python train.py --n_layer=15 --head_dim=64 --d_mlp=512 --activation="gelu" --rope_base=10000.0 --qk_norm=false --init_std_down=0.00378 --final_lr_fraction=0.0 --train_tokens=210900000
Each number is 128 + 32 x the weight over the matrix's rms, rounded and kept within 0 to 255. Layers, rows and columns count from 0.

# layer 7 MLP down (transposed), 512x128, rms 0.216, rows 110-162, columns 0-63
[[ 70  94  91 183 161 139 126 152 120  56 113 100 141 114 151  92 127 100  80  64  81 153  72  55 116 129 138 109 163 121 161 210 127 155 142  92 117 113 156 111  29  78 166  69 130 145 136 134 117 154  97  70  75 137 125 167 122 127 153 129  83  80 127  96]
 [ 97 178 108 116 157 165 134  89 158 123  89 133 112 133  97 111 126 144  81 113 146 132  69 130 126 104 132 157 120 113 126 143  97 127  85 135  79 137 100 111  94  79 123 167 199  81  93 151  89 144  86  38 112 127 148 183  99 131  93 117 110 114 117 167]
 [ 55 156 151 157 120  91 133 123 110 157 117  97 163 123 109 131 116 118 152 117 138  91 113  90 137  77 172 101 121 136 155 210 138 108 116 115 137 145 131 128 147 136 124 142 139 152 133 156 163 139 165 134 122 168  83 115 100 158 128 132 171 141 140 144]
 [142 177 138  94 119  82  82  84 102 138  92 130 125 182  65 131  94  99 125 165 158 103 138 124 128  66 104 135 158 140 183 140  98 123 113  69 157 100 103 137 155 146 136 140 149  89 148  79 141 178 106 102  93  94 144 131 145 129  90 101 178 135 142 182]
 [151 130 137 142 128 121 110 124 121  95  78 155  96  91 108 116 141 112 103 152 122 146 148  71 129 133 180 103 118 139 148 159 104 124 136 118 125  85 122 129  97 172 146 131 129  99 184 185 171 172 143  98 102 102 107  91 182 104 160 142 127 123 136 141]
 [113 120 157 136  77 165  76 115 157 136  91 191  79 157  55 153  54 128 155 153 131 104 130 153  58  73 134 106 132 113 141 102  74 139 123 150  80 222 123 135 148 156 125 180  84 195 166 131  98 141  71  90 102 111 168 105 112  82 113 105 125 173  62  71]
 [138 100 122 152 139 130 171 104 103 118 185 132 167 113  23 150 156 148  92 103  99 125 154 223 155 106 164  57  75 164 201 130 152 130  94  79 109 106 114 114 115  67  71 127 132 138 138 144  74 183  78  81 143 152  90 183 109 163 134 174  76 127  90 112]
 [102 146 151 106 117 167 102  89 170 120 177 143  66  97 168 129 108  36  61 176 152 125  97 113 118  78 159  71 174 127 167 113 113 136 154  90 124 146 154 101 143 181 163 148 102 102 121 138 107 195 126 107 140 131  80 173 147 122 163 165 120 142  83  68]
 [134 196 163  74 161 146 141 149 144 147 145 128 129 156 186 101 141 128 139 121 132 153 136 152  90 118 140 114 108 129 126 161 130 124 172 141 142 179 132 130 134 150 199 137 138 161 141 139 133 218 153 146 129  75 173 148 150 159 146 167  81 120 110 107]
 [128 125 119 101 135 179 117 143 109 109 161 120  92 113 135 111 140 119 162  93 140 134 119 118 119  89  91 164 132 139 157 132 113 115 107 112 131  95 125 101 134 189 140 165 202 162  84 121 114 121  99 170  94 152 130 187 141 135 190 157  86 120 125 125]
 [167  87 132 113  77 115 136 110 156 130 151  97 152  68 144 105  75 112 116 101 147  95 144 213 147 132  85 140 138  83 207 135  98 142 113 127 135  87 158 158  81  38 117  62 151  93 117 104 126 156 149 157  98 147 143 111 149 137  89 153 136 120 115 177]
 [152 169  94 117 167 116 103 151  94 142 109  80 159  96 191 102 152 151 129 119  84 118  95 118 148  99 133  99 111 108 150 122 164 131 162 101 153 107 174 135  76 100  73 138 143  71 139 130 120  79 121 129 167 186 127 131 110 112 171 150 112 120 186 101]
 [100 112 151 198 145 147 125 150 114 160  92 166  91 204  49 131 154 127 114 107 133 171 121 151 145 102 129 143  81 146 126  89 138 132 148 139  85 133 101 136 127 101 138 166 109 113 120 167  80 187 197 146 167 119 104 141 163 140 134 119 141  94 108 127]
 [181 135 195  39 138 180 102 102 113 119 114 127 129 105 138  88 148 116  62 140 189  93 135 139 138 106 110  62  93 153 173  89 120 194 117 232 128  92 174 186 143 146 118 105 167 122 142  64  96 160 156 127 150 122  95 233  62 170 144 123 114 152 152 133]
 [ 73 105 104  87 150 174 163 121 164 133 141 150 111 133  58 140  48 150 131 162 156  93 127 116 152 130 179 140 108 113 131 141  73 103 114 120 141 149 178 135 148 112 132  77 139 127  95 120  95 160 106 115  82 151 136 152  97 174  96 132 107  97 132 160]
 [129  99 141 149 121  93 143 114 128 138 105 112  69 111  70 136 131 115 118  86 134 104  72 105 160 127  79 170 152 109 134 139 152 100 129 151 170 115 148 117 141 102 149 159 104 120 131 127  97 203 178 141  96 171 146 157  95 112 128 180 125  97 172  68]
 [194  90 152 154  77 127 127 153 149 104  78 155 112  70 133  60  88 114 160 167 121  66 173 111  78 124 120  85 121 214 128 105  86 136 100 144  90 158 203 140 104  60 169 155 172 147 215  61 140 160 122 126 127 112 165 224 109 121 118  98 102 141 137 119]
 [168 173 135 145 155 148 188  95 143 109 169 140 149 212  67 140 105 151 157 123 113  79 118 124  93 141 120  69 128 138  95 141 145  60 123  95  95 161 153 109  93  92  80 108 123 178 125 146 148 188 122 131 164 137 108 157 124 122 134 164 151 141  92 184]
 [127 225  98  87 162 153 118 127 167 183 158 113 194 126  85 126 163 142 101 121 162 164 119 103 149 183 112 106 138 108 115 144 164 122 113 141 136 118 114  89 146 141  99 132 176 170 145 121  95  77  91 134 117 142  98 122 117 114  72 119 152 132 112 128]
 [173  95 119 120 132 104 130 112 140 172 121 107 126 168  46 138 148  90 134 131 137 114 104 109 131 131 165 104 149 157 114 135 137 157  65 138 124 137 134 113 134 151 162 148 137 131 126 115 118 154 159 116 111 109 156 150 112  96 124 144 148 134 141 180]
 [161 142 170 141 104  80  86 172 128  86 119 134  67 175  53 128 144 144 116 145 124  53 139 151 181 146 118 172  78 109 172 125 121 197 156 129 157 101 102 171 143 120 138 113 109 149 158 101 101 152 136 149 124  91 114  99  96  87  96  87 136  98 159 154]
 [124 167 127  91 124  88  85 133 142 158  54 183 107 149  94 175 182  85 115 132 168 143 113 143  69 112 121 102 126 154  87 124  92 180 117  90 154  92 157 138 165 170 112 124 100 102 124  88 135 114 123 138 171  90 137  84 159 102  65 129 145 213 181  95]
 [176  92 125 149 105 113 129 102 181 110 163 131 127 135  68 108 123 124 133 141 180 110 117 105 127 137  89 151 148 179 129 126 131 149 132 105  79 107 149 108 113  91 195 158  98 127 125 140  89 202 122 127  82 133 115 134 145 131 117 112 141 154 162 172]
 [126 135 134 144  95 125 155 123 104 161 133 138 133 155  63 161  94 142 117 108 123 129 141 107 146 123 181 126 155 109 113 127 129 151 119 100 180 122 108 136 164 125 161 134 143  94 141 116 137 153 133 158 196 115 154 138 147  92 122 106 146 101 157 165]
 [ 98 136 100 131  98  42 113 118 146 129  99 131  89 125 113  68 161 116 186 104 145 165 153 145 168 198 184 197 110 155 104 166 139  97 180 129 146 156  71 124 160 126 112 194 103 107 108 125 134 170 168 158 129 138 120 137 113 190 142 143 134 130 144 112]
 [162 127  85  73 116 153 150 101  89 110 177 136 146  94 172 138 159 102 164 110 120 147 103 114  87 156 101  73  63 110 208 116 131 106  91 132  81 142  64 102 153 148  94 190 189 175 100 140 164 125 182 144 109 176 132 129 161 110 122 147 107 131 140  95]
 [166 144 131 106  84 107 139  73 166 148 109 124  98 102  66 151 106 115 130 121 150 118 121 132 140 106 139 162 126 140  92 131 157  86 129 131 184  78 166 137 113 153 130 111  93  58 168 141 151  69 109 121 152  95 156  80 150 124  96 166 171 121 117 116]
 [118 132 220 196  45 147 113 148 108 163 115 127  70  85 110 114 139 165  71 108 147 158  84  86 161 117 118 116 144  69  66  97 142 172 137 176 159  90 108 137 126 142 115 199 156  81  47 160  92 110 146 122 122 171  79 170 101 147  94 149 144  70 110  97]
 [102  68 123 100  94  97 111  72 103 152 131 140 204 153 191 150  35 147 150 120  91 114 124  82  93 164 183 135 159 184 140 132 147 101 157 115 156 167 169 168 146 103 171 124 102 136 134 109 128 128  83 103 133 177  95 135 134 141 112 143 180 118  94 202]
 [ 63 121 109 167 127  96 110  96 148  73 109 114 134 100 156 140 148 103 151  82 149 123  89 148 124 129 146 189 164 145 109 131 119 111 125 140 136 106 182 150 147 140 183 100  71 121 159 133 110 130 157 114 143 111 147 148 140 130  77  90 142 131 161 138]
 [154 114 106 133 131 173 171 116  53 142 144 146  63 131  69 156 121 131 179 161  80  66 163  98 165 135 127 141 161 150 160 136 166 156 132 121 129  98 115 122 143 128 137 127  75 117 162 114 139  61 170  38 134  86 179 113  86 134 140 103  85 127 192 113]
 [158 159 138 101 145 141 150 106 119 117 114 137  80  94 114  67 122 158 110 153 108 131 140 156  73  94 130 142 128  88  63 132 121 120 135 104 140  85 184  86 126  87 123 120 134 188 110  84 126 144 173 133 124  85 117  73 142 127 115  89 107  95 130 113]
 [172 139  98 206 136 123 144 149  73 157  61 125 165 130 162 152 108 121 151 158 123 125 129  51 120  36 133 149 119 174 153 104 158  64  93  85 171  78 151 149 119 154 125 154 158 143 131 156 138 112 143 146  77 206  82  96  97 125  78 128 146  91 122 147]
 [ 83  97 138 183  79 129  64 135 143 135 132 146  87 127 141 182 104 145 126 182 128 167  82  39 151  74 144  97 103 134  93 145  58 120 123 124  97 121 178 192 154 129 145 128 147 156 124  70 118 130 130 130 202 145 115  89  80 116 140 107 130 170 147 104]
 [134 153 130 107 137 139  93  81 134 145 168 136 137  21 100  75 139 161 166 152 182 105 150 128 128 129  99 139 108 177  92 127  84 115  85 155 164 123  91 116 103  89  87 134 141 130 104 136  95 126 214 122 142 116 122 151 138 148 116 156 122 152 140 141]
 [130 174 106 166  96  54 203 146 174  74 135 118 112  95 155 112 152 168 103  64  76 103 101 188 179  88  81 129 103 141 147 103  64  79 124 112 135 133 157 126 115 120  90 132 158 158 149 149 106  82 135 107 134 100 149 156 145  96 153 141 129  97  80 159]
 [132 111 168 113  81 107  79 148 179 152  95 102 119 107  51 119  95 124 148 118 116  88 128 174 162 180 131 158 125 132 168 118 153  87 125 164 107 118 116 131 145  60 130 155 102  97 114 140 119 203 174 149 143  59 155 156 121 102 148 103 110 136 172 142]
 [117 115 163 102 113 120 137 169  80  88 174 107 147 135 110 159 153 147 146 130 106  89 110 135 184  90  71 103 163  98 108 165 133 104 174 136 104 111  98 141 136 136 130 136 136 135 147 121 117 120 134 171 137 121 135 101 124 135 123 154 166  78 119 130]
 [127 143 135 103 162 138 121  99 163  97 157  57  96 116  99  88 123 158 124 173 139  67 154  97  97 131 173  73 176 165 178 122 102 144 125 134 139 166 111 118 116 113 124 151 207 127 150 160 125 115 182 171 155 114 123 116 157  97 140 136 151 174  84 119]
 [157 130 103 112  86 118 127  81 118 159 147 165 149 127  91 145  88  75 149  90 106 160 184 107 150  85 158 179 170 114 167 168 139 174  99  98  95 150 152 102 102  87 157  92 112 188 141 101 135 147  92  92 124 170  96 107 131  92 111  94 152  87 169 235]
 [125 119 119 141 105 117 201 114 165 111  57  99 198  83 130 153  99 105 109 108 108 122  96 111 111 125 139 102 135 120 181 136 166  92 137  83 130 135 117  81 153 102 115  86  99 168 184 205 155 106 166 106 141 114 147  51 120 161 101 121 164 135 148 164]
 [139 156  89 109 116 113 112 134 117 118 148 108 167 157 159 154 145 137 101  91 138 144 157 128 151  89 153 116 120 141 138 154  78 127 106 118  57  81 137  97  95 130 123 128 218 102 103 147  43 131 132 156 100 175 147 144 148 170 118 138 167 190 128  84]
 [133 135 162 183 148 108 140 114  92  76 198 123 109 139 150 150 121 114 204 129 124 188 126 128 138 152 152 121 138  57 128  77 113  87 158  87 110  89  91 103 126 132  91 134 134  67 139 113 150 118 117 145  87 166 103  88 141 106 170 173 164 141 105  96]
 [143  87 180 108 135 135 118  90 171 161 128  98 155 194  89 114 128 149 127  97 146 108  98 143 134 104 146 102  84 165 105 153  85 143 151 117 146 144 219 127  89 140 165 162 123  98 138 126 134 112 131 119 110 126 138 149 111 136 131  81 161  91 114 125]
 [ 97 137  99 111 123 143 137  91 108 125  65 102 104 175 165 123 123  76 138 181 121 122 165 143 103 209  92 185 165 162 156 124  63 144 158 161 172  95 130 197 123 125  90 137 147 102 136  98 115 105 125 130 113 106 126 153 146 133 101 118 105 122 141 177]
 [133 108 142 118 105 153  89 117 130 160 115 131 107 131  99 152 128 134 105 121 166 148 133  66 129 142 163  88 111 108 137  89  64 132 167 170 132 189 146 133 170 197  86 105 170 216 149  78 105 138 146 115 120 115 101 179  80 115 101 111 104 174 118 139]
 [143 115 159 146 144 128 142  84 102 130  87 106 116 119  69  83 169 156  99 119  98  65 144 131  74  84  98 107 142 147 125 138 139 126 113 118 120 174 108  72 131 151 140 161 149  95 118 133 135 168 154 166 130 148 104 181 195  89 137 103 138 181  76 153]
 [145 115 119  97 146  68 125 112 126 150 132 153 209  85  96 165 124 143 129 133  69 121 168 146  91 101 106 173 178 150 178  82 206  86 150 179 113 159 138  61 166 138  88 194 118 164  86  97 120 106 193 177 169 158  90 115 110 133  85 177  94 203 120 180]
 [115  86 157 167 171 127 126  90 122  93 139 163 162 117  74 137 112 131 212  86 145 155  84  96 109 160 107  99 130 102 147 119 124 101 164 150 126 144 130 159  99 180 113 151 124 112  93  99  73 141 180 184 155 129  48 168 156  81 152 160 177  85 114  76]
 [141 108 143 154 200 204 116 139 150 221 192 129 175 116   0 131  55  81 179 119 152 102 168  91 164 114 176 151 118 108 147 190 139 127 126 126 120  76 155  93 138 165 136 125 119 163 141 155 132 160  93 134 147 109  90 115 174 107 153 130 144  70  99 158]
 [142  97 174 185 180 126 123 141 121 150  75 163 113 111  85 140 125  27 123 132 103 111 141 154  97 117 144 164  79 133  93 111 109 111 142 136 101 131 152 169 152 104 183 119 196 104 159 112 153  74 109 129 128 141 102  98 165 170 128 130 203 103 105 130]
 [177  48 127 181  99 157 139  56 110 116 144  89 122  84 125  62 160 108 106 109 135 131 121 114  69 134 109  86 127  97 101 124 126 167 131 156 144 114  90 131 116 121 147 144 141 116 134 148  76  75 137 161 121 150 164 159  85 111 142 136  93 131 149 120]
 [  0  71 180 146 129 199 138 123 138 154 172  59 138 100  11 107 127 176 117 161 124  39 147 115 108  73  56 151 141  90  85  68  50 154   3 164 122 131 155 125  68 185 176 219 144  35 121 173 110 158 105 183 112 126 138 113 164 123  89  75 130  72  88 137]]
# layer 7 MLP up, 512x128, rms 0.224, rows 111-162, columns 0-63
[[120 143 133 145 127 121 103  79  94 131 142 138 127 181 170  84 143 172 118 128 143 103 133 161 121 152 152 104 144 132 120 152 112 138 145  67 136 134  55 126 108  94 159 150 175 141 168 194 135 116 133  89  71 162 174 158 150 131  97 140 176 192 130  62]
 [177 122 139  85 198 192 157 157 166 154 162 162 125 140 128 128 154 132 110 179 134 181 141 161 140 132  33 131 132 130 118  93 114 155 142 118 127 145 129 147 163 203 141  82 112 128 122 131 104 138 129 142 138 149 191 106 113  69  36 131 109 167 154 120]
 [ 88 111  88 164 130 106 177 133 140  98 148 123 101 144 113 113 153 146 121 143 143 107 125 119 147 154 180 126 127 173 110 145 167 100 141 168 110 150 161 132 101 134 108 106 105 157 122 159 123  53 125 137 183 109 176 145 131 139 171 123 102 139 109 185]
 [164 102 116 112 117 141 102 123 172 152 212  88  87 130 145 176 139 168 142  95 155 159  70 182 117 120 139 218 140  68 150  64  76 137 145 102 131 107 102 114  77 131 135 102 144 134 110 130 151  58 118 151 175 131 183 102 124 110 142 105 140 108 106 167]
 [134 131 122 100  71 135 123 141 150 100 102  67 100 110 110 119 139 123 113 197 113  68 143 154 109 128 122 126 135 153  80 174 130 165 137 127 139 152 130 102 148 100 160  95  68  82 119  94 197  71 142 117 144 161 183 111 118 175 179 112 122 114 182 136]
 [109 136 108 112 128 167  94  82 182 117 161 115  77 114 158  57 163  94 107 130 148 176 108 199 124 154 137 132  84 125  95 124 113 169 125 126 143 143  93 110 138 136  82 117 156 118 145  97 110 111 128 185 222  81  95 206 181 110 111 132  92 145 163  80]
 [110 101 112 108 152 139  57  88 208 116 189 151 173 170 140 114 155  72 193 115  75 126 191 123 121 119  27 139  99 103  82 112 142 150  94 163  81 112 182 166 120 115 155 142  41 116 147 139 163 136 119 104 125 107 100 103 140 171 138 130 133 153 144 122]
 [131  99  80 130 105 104 162 179 139 135 129 144 115 116 165 121 122 135 186 120 151 117 129 142 156 121 144 139 144  88 121 101 116 144  72  61 127 116 118 143  89 119  98 172 128  85  76 158 155  46 133 166 159 104 156 100  85 133  98 112 181 166 136 111]
 [162 112 102  84 150  92 163 164 189 137 130 123 125 120 120 179 117 125  98 152 103 100 115 143  80 129 178 118  87 108 131 147 141 154 147 111 119 143 103 175 157  37 121  88  56 126 153 126 134 181 133  87 116  67 101 129 147 146 132 112 191 174 142 121]
 [131 144 136  54 111 130 165  95 153  92 105  97 162 128 143 145 103 140 131 196 109 145 112 154 116 114 164  99  98 144 196 138 147 112 131 124  68 104 111 152 141 181 183 170 117 141 121 139 109 127  99 134 150 107 125 127 125 119  38 131  81 158  82 183]
 [125 104 136 110 101 150 162  97 112 192 150 107 137 108 163 134 128  48 127  99 112 137 169 153 140 191  93 128 122 178 131 130  68 106 105 147 136 145 109 122 158 109 108 109 155 148  74 132 126 126 172 130  90  96 150 118 191 142 172  58 176 134 177  83]
 [ 91 109 124 119 138 106 122 182 128 139 112 119 129 134 118 128 194 184 145 110 167 106 134 113 138 146 147 132  73 106 170 140 122 153 158 115 148 141 122 153 108 107 166 121  90 107 163 132 131 154 109  86 137 151  97  93  82 153 158 107 122 167 168 147]
 [150 109 111  91  96 105 192 116 148 131 163 127 191 111 114 188 129 168 122 112 108 115 174 121 102 155 138 152 135 106  93 116 253  91 144  73 147  51 124 109  89 118 146 112 133  90 150 101  79 119 124 164 160  99 156 113 195 119 107 159 159 119 104 127]
 [166 185 157 190 144 103  94 156  96 119 114 147 113  84 149 165 188  51 133 136  95 170 117 127  93 110 108 125 138  89 120 140 155 151 120 142 118 123  58 107 135 171 133 202 115 145 212 113 169 104 153 150 134 130 114 116 139  61 150 111 170 162 160  93]
 [147 112 107 155 141 151  87 130  87 165 171 155 149 164 154  97 151 116 136 129 119 166 163  95 125 144 146 122 141 114 106 114 130 169  88  87 171 134 110 120 209 148 135 155 102 202 174 176 153  85 116 161  90 155 129 113 111 142  97  96 150 129 171 134]
 [109 159  87 121 171 178 128 145 125 154 147 134 174 125 177 118 168 172  98 143 123 174 133 151 100 122  53 160 142 116  87 144  93 143 200 208 118 132  96 203  75 101  83 169 113 183  66 172 147 101 114 149 106 172 140  37 135 143 116 136 119 110 131 121]
 [ 61  57 102 157 121 150 137 133 141 113 111 122 124  89 191 111 119 110 148 123 176 119 138 129 179 176 197 159  89  66 123 195 110 131 168 115 159  84 133 113 167 141 131 135 116 110 139 161 149 126 159 138 130 184 132 109 125  90 139 154 127 140 107 145]
 [151  57 122 127  81 129 134 147 144 131 144 134 102 143 147 155  81 108 158  86  83 183 155 137  82 154  72 113 138  72 107 135 175 137 109 150 117 196 100 182  54 200 175 143  79  98 152 160 102 149 150 142 117 121 156 132  84  92 125 147 127  98  74 112]
 [111 173 159  88  63 123 119 145 147  81 144 141 183 129 196  94 144 127 129 137 138 141 191 153 126 108 109 170 177 129 162  86 127 114 153 129 145 130  98 143 115 145  96 111 140 147 131 123 135 107 130 118 144 109  92 140 176 150 119 103 177 131 135 134]
 [137 142 107 117 163 122 101 153 216 127 132 134 164 121 119  88 171 152 149  84 128 166 177 160  57 164 101 119 121  63 124  76 177  75 159 128 130 149 104 104  96 126 111  89 115 167 124 144 134 115 151 119 115  96  58 118 166 124 107 142 112  48 164  88]
 [144 102 142 140 119 164 150 154 135 149 170 119 115 100 151 177  87 164 121 125 119 107 153 117 168 162 130 107  99  74 172  84 137  93 139 155 121 140  91  85  68 121 114  93 162 147 173 127 101 132 148  76 138 146 121 169 106 122 175 136 136  76 105 162]
 [101 145 119 128 110 128 177 136 115 186 107 140  76 137 144  93 124 142 138 146  96 126 121 156 117 118 119 141 110 101 140  86 165  70 123 184 125 156 133 132 167 160  76 118 169 125 152 138 141  77 123 124 166  83 140  73 180 145 168 164 106 136 110  90]
 [ 98 127 109 107 141 123 139 125 158  74 129 112 139 184  91 148 180 126 134 155 140 100 111 144  92 104 111 160 152 118 164 130 112 147 127 146 111 176 160 144 153 149  95 171 102 134 117 175 123 111 130 120 105 158 136 127 181 172 179 142  83 109 157 128]
 [151 108 106 130 111  74 101 182 100  86 183 150  94 137 203 125  84 113 107 111 128 127 152 150 115 150  88 159 149 145 162  94 134 129 180 129  91 140  98 138 148 139  66  89 117 146 108 145 170 135  90 130 104 154 130 152  49 162 135 113 201 125 161 176]
 [ 89 159 160 121 111 123 107 155 200 123 146  94  86 149 152 115 105 151 105 113 133 153 113 128 133 114 103 101 148 149  97 128  89 134  83 140 190  99 182 179  71 171  89  80 138 147 106 133 134 147  91 140 124  83 106 106 111 119 103  71  97 152  80 167]
 [ 61 101  85 134 147 101 132 155 175 116 122 145 169 164 159 143 135 124 144  80 156 114 111 121 114 143  99 126 116 132 112 158 126 132 162 140 103 145 141 110 101 127  99 157 100 124 148 137 128 136 143 168  91 105 162 157 127 110 146  66  94 166  74 128]
 [161  89  67  57 160 132 147 135 107  98 117 102 155 139 145 148  82 144 148 175 137 166 134 176 118  96 175 103 102 170 158 135 126 122 154 142 126 126 152 178 191 149 182 110 131 133 163  96 144 123 132 146 125 143 101  99 149  45 124 152  90 126 193 157]
 [ 70 149 128 104 126 126  75 158 167 136 129 149 163 158 122 115 128  93 151 154 130 159  52 113 166 148 144 146  82 135 148 165 111 180 151 110  91 137  82 149  95  73 128 142 124  76 114 184 104 137  93  94 183 101  96 109 135 129 178 127 131 136 106  65]
 [195 131 135  64 160 152 140 142 143 187 110 160  84 104 109 140  97 151 107 162  95 172 170 146 107 141 109  88 108 125  88 128 153 139 147 150 153 170  96 102 102  96  39 167 181 152 110  95 108 106 146 100 105 178 153 110 118 111 134 138 122 110  75 111]
 [ 77  89 131 155 153 121  96 101 129 151 101 110 102  99 125 112 119 112  30 130  98 142 148 161  99 164 143 116 121  89 148 182 132 127 130 185 107 160 119 109 130 133 156 158 175  71 126  79 165 139 180 159  90 142  75 119 113 113 215  64 166 128 131 106]
 [129 147  76 116 137 153 154 161 156 156 114 135 156 146 155 151  90 119 170 123 104 127 132 110 126 126 162 177 124 195 138 116 121 114 133 143 211 153  71 138 142 113 125 133 143 129  75 147  78 127 109 113 176 152 151 197  97 106 152 132 114 136 129 143]
 [127 136 128 169 173 131 132 107 151 140 111 151 178 169 118 123 138 165 131 140 101 112 127 133 129 121  68 110 126 134 155  84 164 116 154 147  72 107 110 143 179 130 152 154  85 113 200 146 123 129  55 122 125 131 126 121 142 106 104  96 130 108 147  96]
 [160  51 113  64 139 156 159 155  97  72 140 130 111 182 159 123  63 143 109 159 155 138 131 129 158 204 103 111  81 141 114 139 198  86 156  95 102  57  91 110 125 127 140 161  92  87 156 144 199 147  81 137 114  99 141 100 149 133 124  65 136 120  96 146]
 [148  78 124 112 157 156 164 125 134 123 103 136  66 135 119 130 116 108 152 159  73 186  84 119  93 117 122  52 125 123 178 100 140 143 122  80 141 192 123 100 132 150 144 114 172 113 115 124 138 147  94 110 158 117 133 135 129  59 129 129 119 140 156  98]
 [ 94 144 133 171 144 143  66 139 153 135 149 172 186 102 181  85 180 111 141  89  88 122 119 143 189 163 103 165  74 115  81 133 134 140 174 120 127 168 176 125  87 146 116 137 164 162 170 118 159 165 103 141 141 155 169 109  94 119 195 141  81  88  64  68]
 [127 158  89 113 136 162 156 140 121 129 163 143 159 138 119 169 121 118 137 140 106 125 113 124 141  82 163 127 114 133  89 124 161 168 174  97 187 129 141 134 141 200 129 108 193 104 121 128 130 129  99 144  81 143 111 114  94 135 145 160 144 144 107 143]
 [140 100 158 172 124 173  91 158 142 161  82 141 109  93 143 109 143 127 130  67 166 115 175 197  79 126 113 162 144 107 161 173 113  87 149 129  99 111 119 115 163  88 101 104 192 212 154 144 128 129  93  98 138 175 143 129 111 123 103 140 134 137 159 157]
 [ 67 212 103 142 165 126 145 157 162 111 134 154 112 157 160 180  84 115 114 152 141 137 130 118 119 143 177 100 145 102 127 150 128  82 129 176 100  65 126 146 128  60 125  87  82 140 125 179 155 143 113  95 169 198 134 120 113 162 137 133 112  89 139 147]
 [159 119  74 121  69  89 137 145 162 112 113  92 118  93 175 135 145  64  95 106  78  87 145 120 145 160  73  91 122 130 120 144 148 187 124  67 106 158 108 138 202 121 143 138 102 169 112 114 143 109 111 151 101 164 157  94 178 124  96  78 106 143  98 174]
 [133 157 179 140  89  75  63  82 181 115 118  67  73 139 131 108 124  83  99 159  72 166 151 167  32 135 199 106 142  64 151 118 128 122 107 156 173 138  88 160  90 144 163 129 207 145  61 170 110 137  83 139 143 123 142 165 134  92  93  95 118 153 116 150]
 [113 163 139 140 118 144 133 123 157 128 100 197 123 165 136 101 135 165 124 165 125 128  57 146  67 116 153  79  73 129 169 178 146 146  98 125 150 112 106 135 143  82 160 116  66 114 106 140 187 133  67 138 144  87 129 145 107 135 107  96 112 140 131 138]
 [ 65 144 128 128 139 137 115 176 149 144  58  86 121 139 126 124 102 100  90 148 111  74 159 155 129  76 125  91 131 168 123 104 124 105 112  92 183 166 161 153 133 113 150  41 131 178 114 134 132 112 161 100 169 131  70 118 130 133 109  49 155 125 134 123]
 [138 157 131 140 120 156 144 165 148 106 114 138 108  68 117 145 149 146  97 179 111 120 171 142 115 123 106 114 133 116 159  90 183 133  39 171 152 129   4 134 140 136 104 109 143 134  95 175 155 182 133 131 154 124 142 134 142 149 120 162  76 133 107 123]
 [109  65 102 141  72 163 119 169 118 154 149 120 177  95 114 121 107 119 124 147 174 174 136 167 188 107 178 133  94  70 101 108 142 100 139  74 132  53  97 136  91  98  88 144 182 155 137 114 135  75 145  89  99  85  79 110 125 142 146 154 161 157 151 128]
 [147 139  76 134  79 126 109 156 175 130 189 162 128 126 135 128 124 155 122 201 127 106 106 133 131 132 141 176 105  86 149  72  92 105  97 130  70 127 132 171 148 150 105  97 140 146 157 128 102 147 166 128 126 197 163 103 124 123 188 148 136  95  76 123]
 [104 108 107 135 194 132  87 144 181 132 211 140 151 120 130 141  97 121 170 156 137 131 116 145 152 203 164 169 103 121 124 154 108 165 160 156 173  99 166 119  80  99  88 117 123 166 132 100 114  45 118  74 127 116 165 127 156 127 114  98 138 141 137 150]
 [ 97 149 110 109 112 146 152 174 133 136 140 108  95  88 157 155 107  95  61 148 118 104  96 157  81 130 111 122 117 203 177 166 105 114 169 134 190 171 156 129 140 131 113 134 143 145 147  98 139  94 164 154 158 164  81 137 125  44 138 126 174 136 157 125]
 [101 141  76 131 151 144 152  80 108  87 174 126 101 143 205 100 110 113 124 115 162 122 182  54 105 129  84 117 143 196 187 121 129  97 174 146 119 145 148 208  87 128  93 162 120 114  88 133 118 172 131 137 138 139 155 152 120 134 105 107  76 139 122  80]
 [ 94 155  60 121 180 118 133 122 161  67 174 124 135 140  50 132 121  95 179 172 103 148 148 123 189 131 158 126  90  74 135 152 132 153 144  78  88 166  58 167 187 128 158 139 104 111 153 111  79 103 108 137 126 183 152 134 129 118 137 143 136 153 171  93]
 [117  66  91 105 163  98 106 121  88 100 153 159 180 125 114 125 103 116 106 104  82 100 136 106 105  92 122  98 101  74 183  64 168  92 156 131 174 154  99 100 155  90 105 133 116  77 133 200 140 180 116 169 152 150 134  91  82 172  77 155 153  94 131 124]
 [130 116  95 126 114 107 114 158 160 119 153 219 127 113  78 133 129 133 114 127 110 161 144 125 111 167  86 173 125 155 159  97  98  80 132 128 170 178 106 130 150 109 122 101 165 164  75 143 149 134 126 148  97 123 136  99 136 154 135  78 153 151 141 100]
 [ 58 110 170 113 246 116  89  52 149 148 149  98 185 125  49 157 121 197 151 135  78 191 182 166  86  81  58 211 102 129 153  99 139 142 116 188 114 149 175 143  86 168 197 186 113  69 134 148 174 100  35 107 161 147 150 124 143 110  94  43 165  57 129 148]]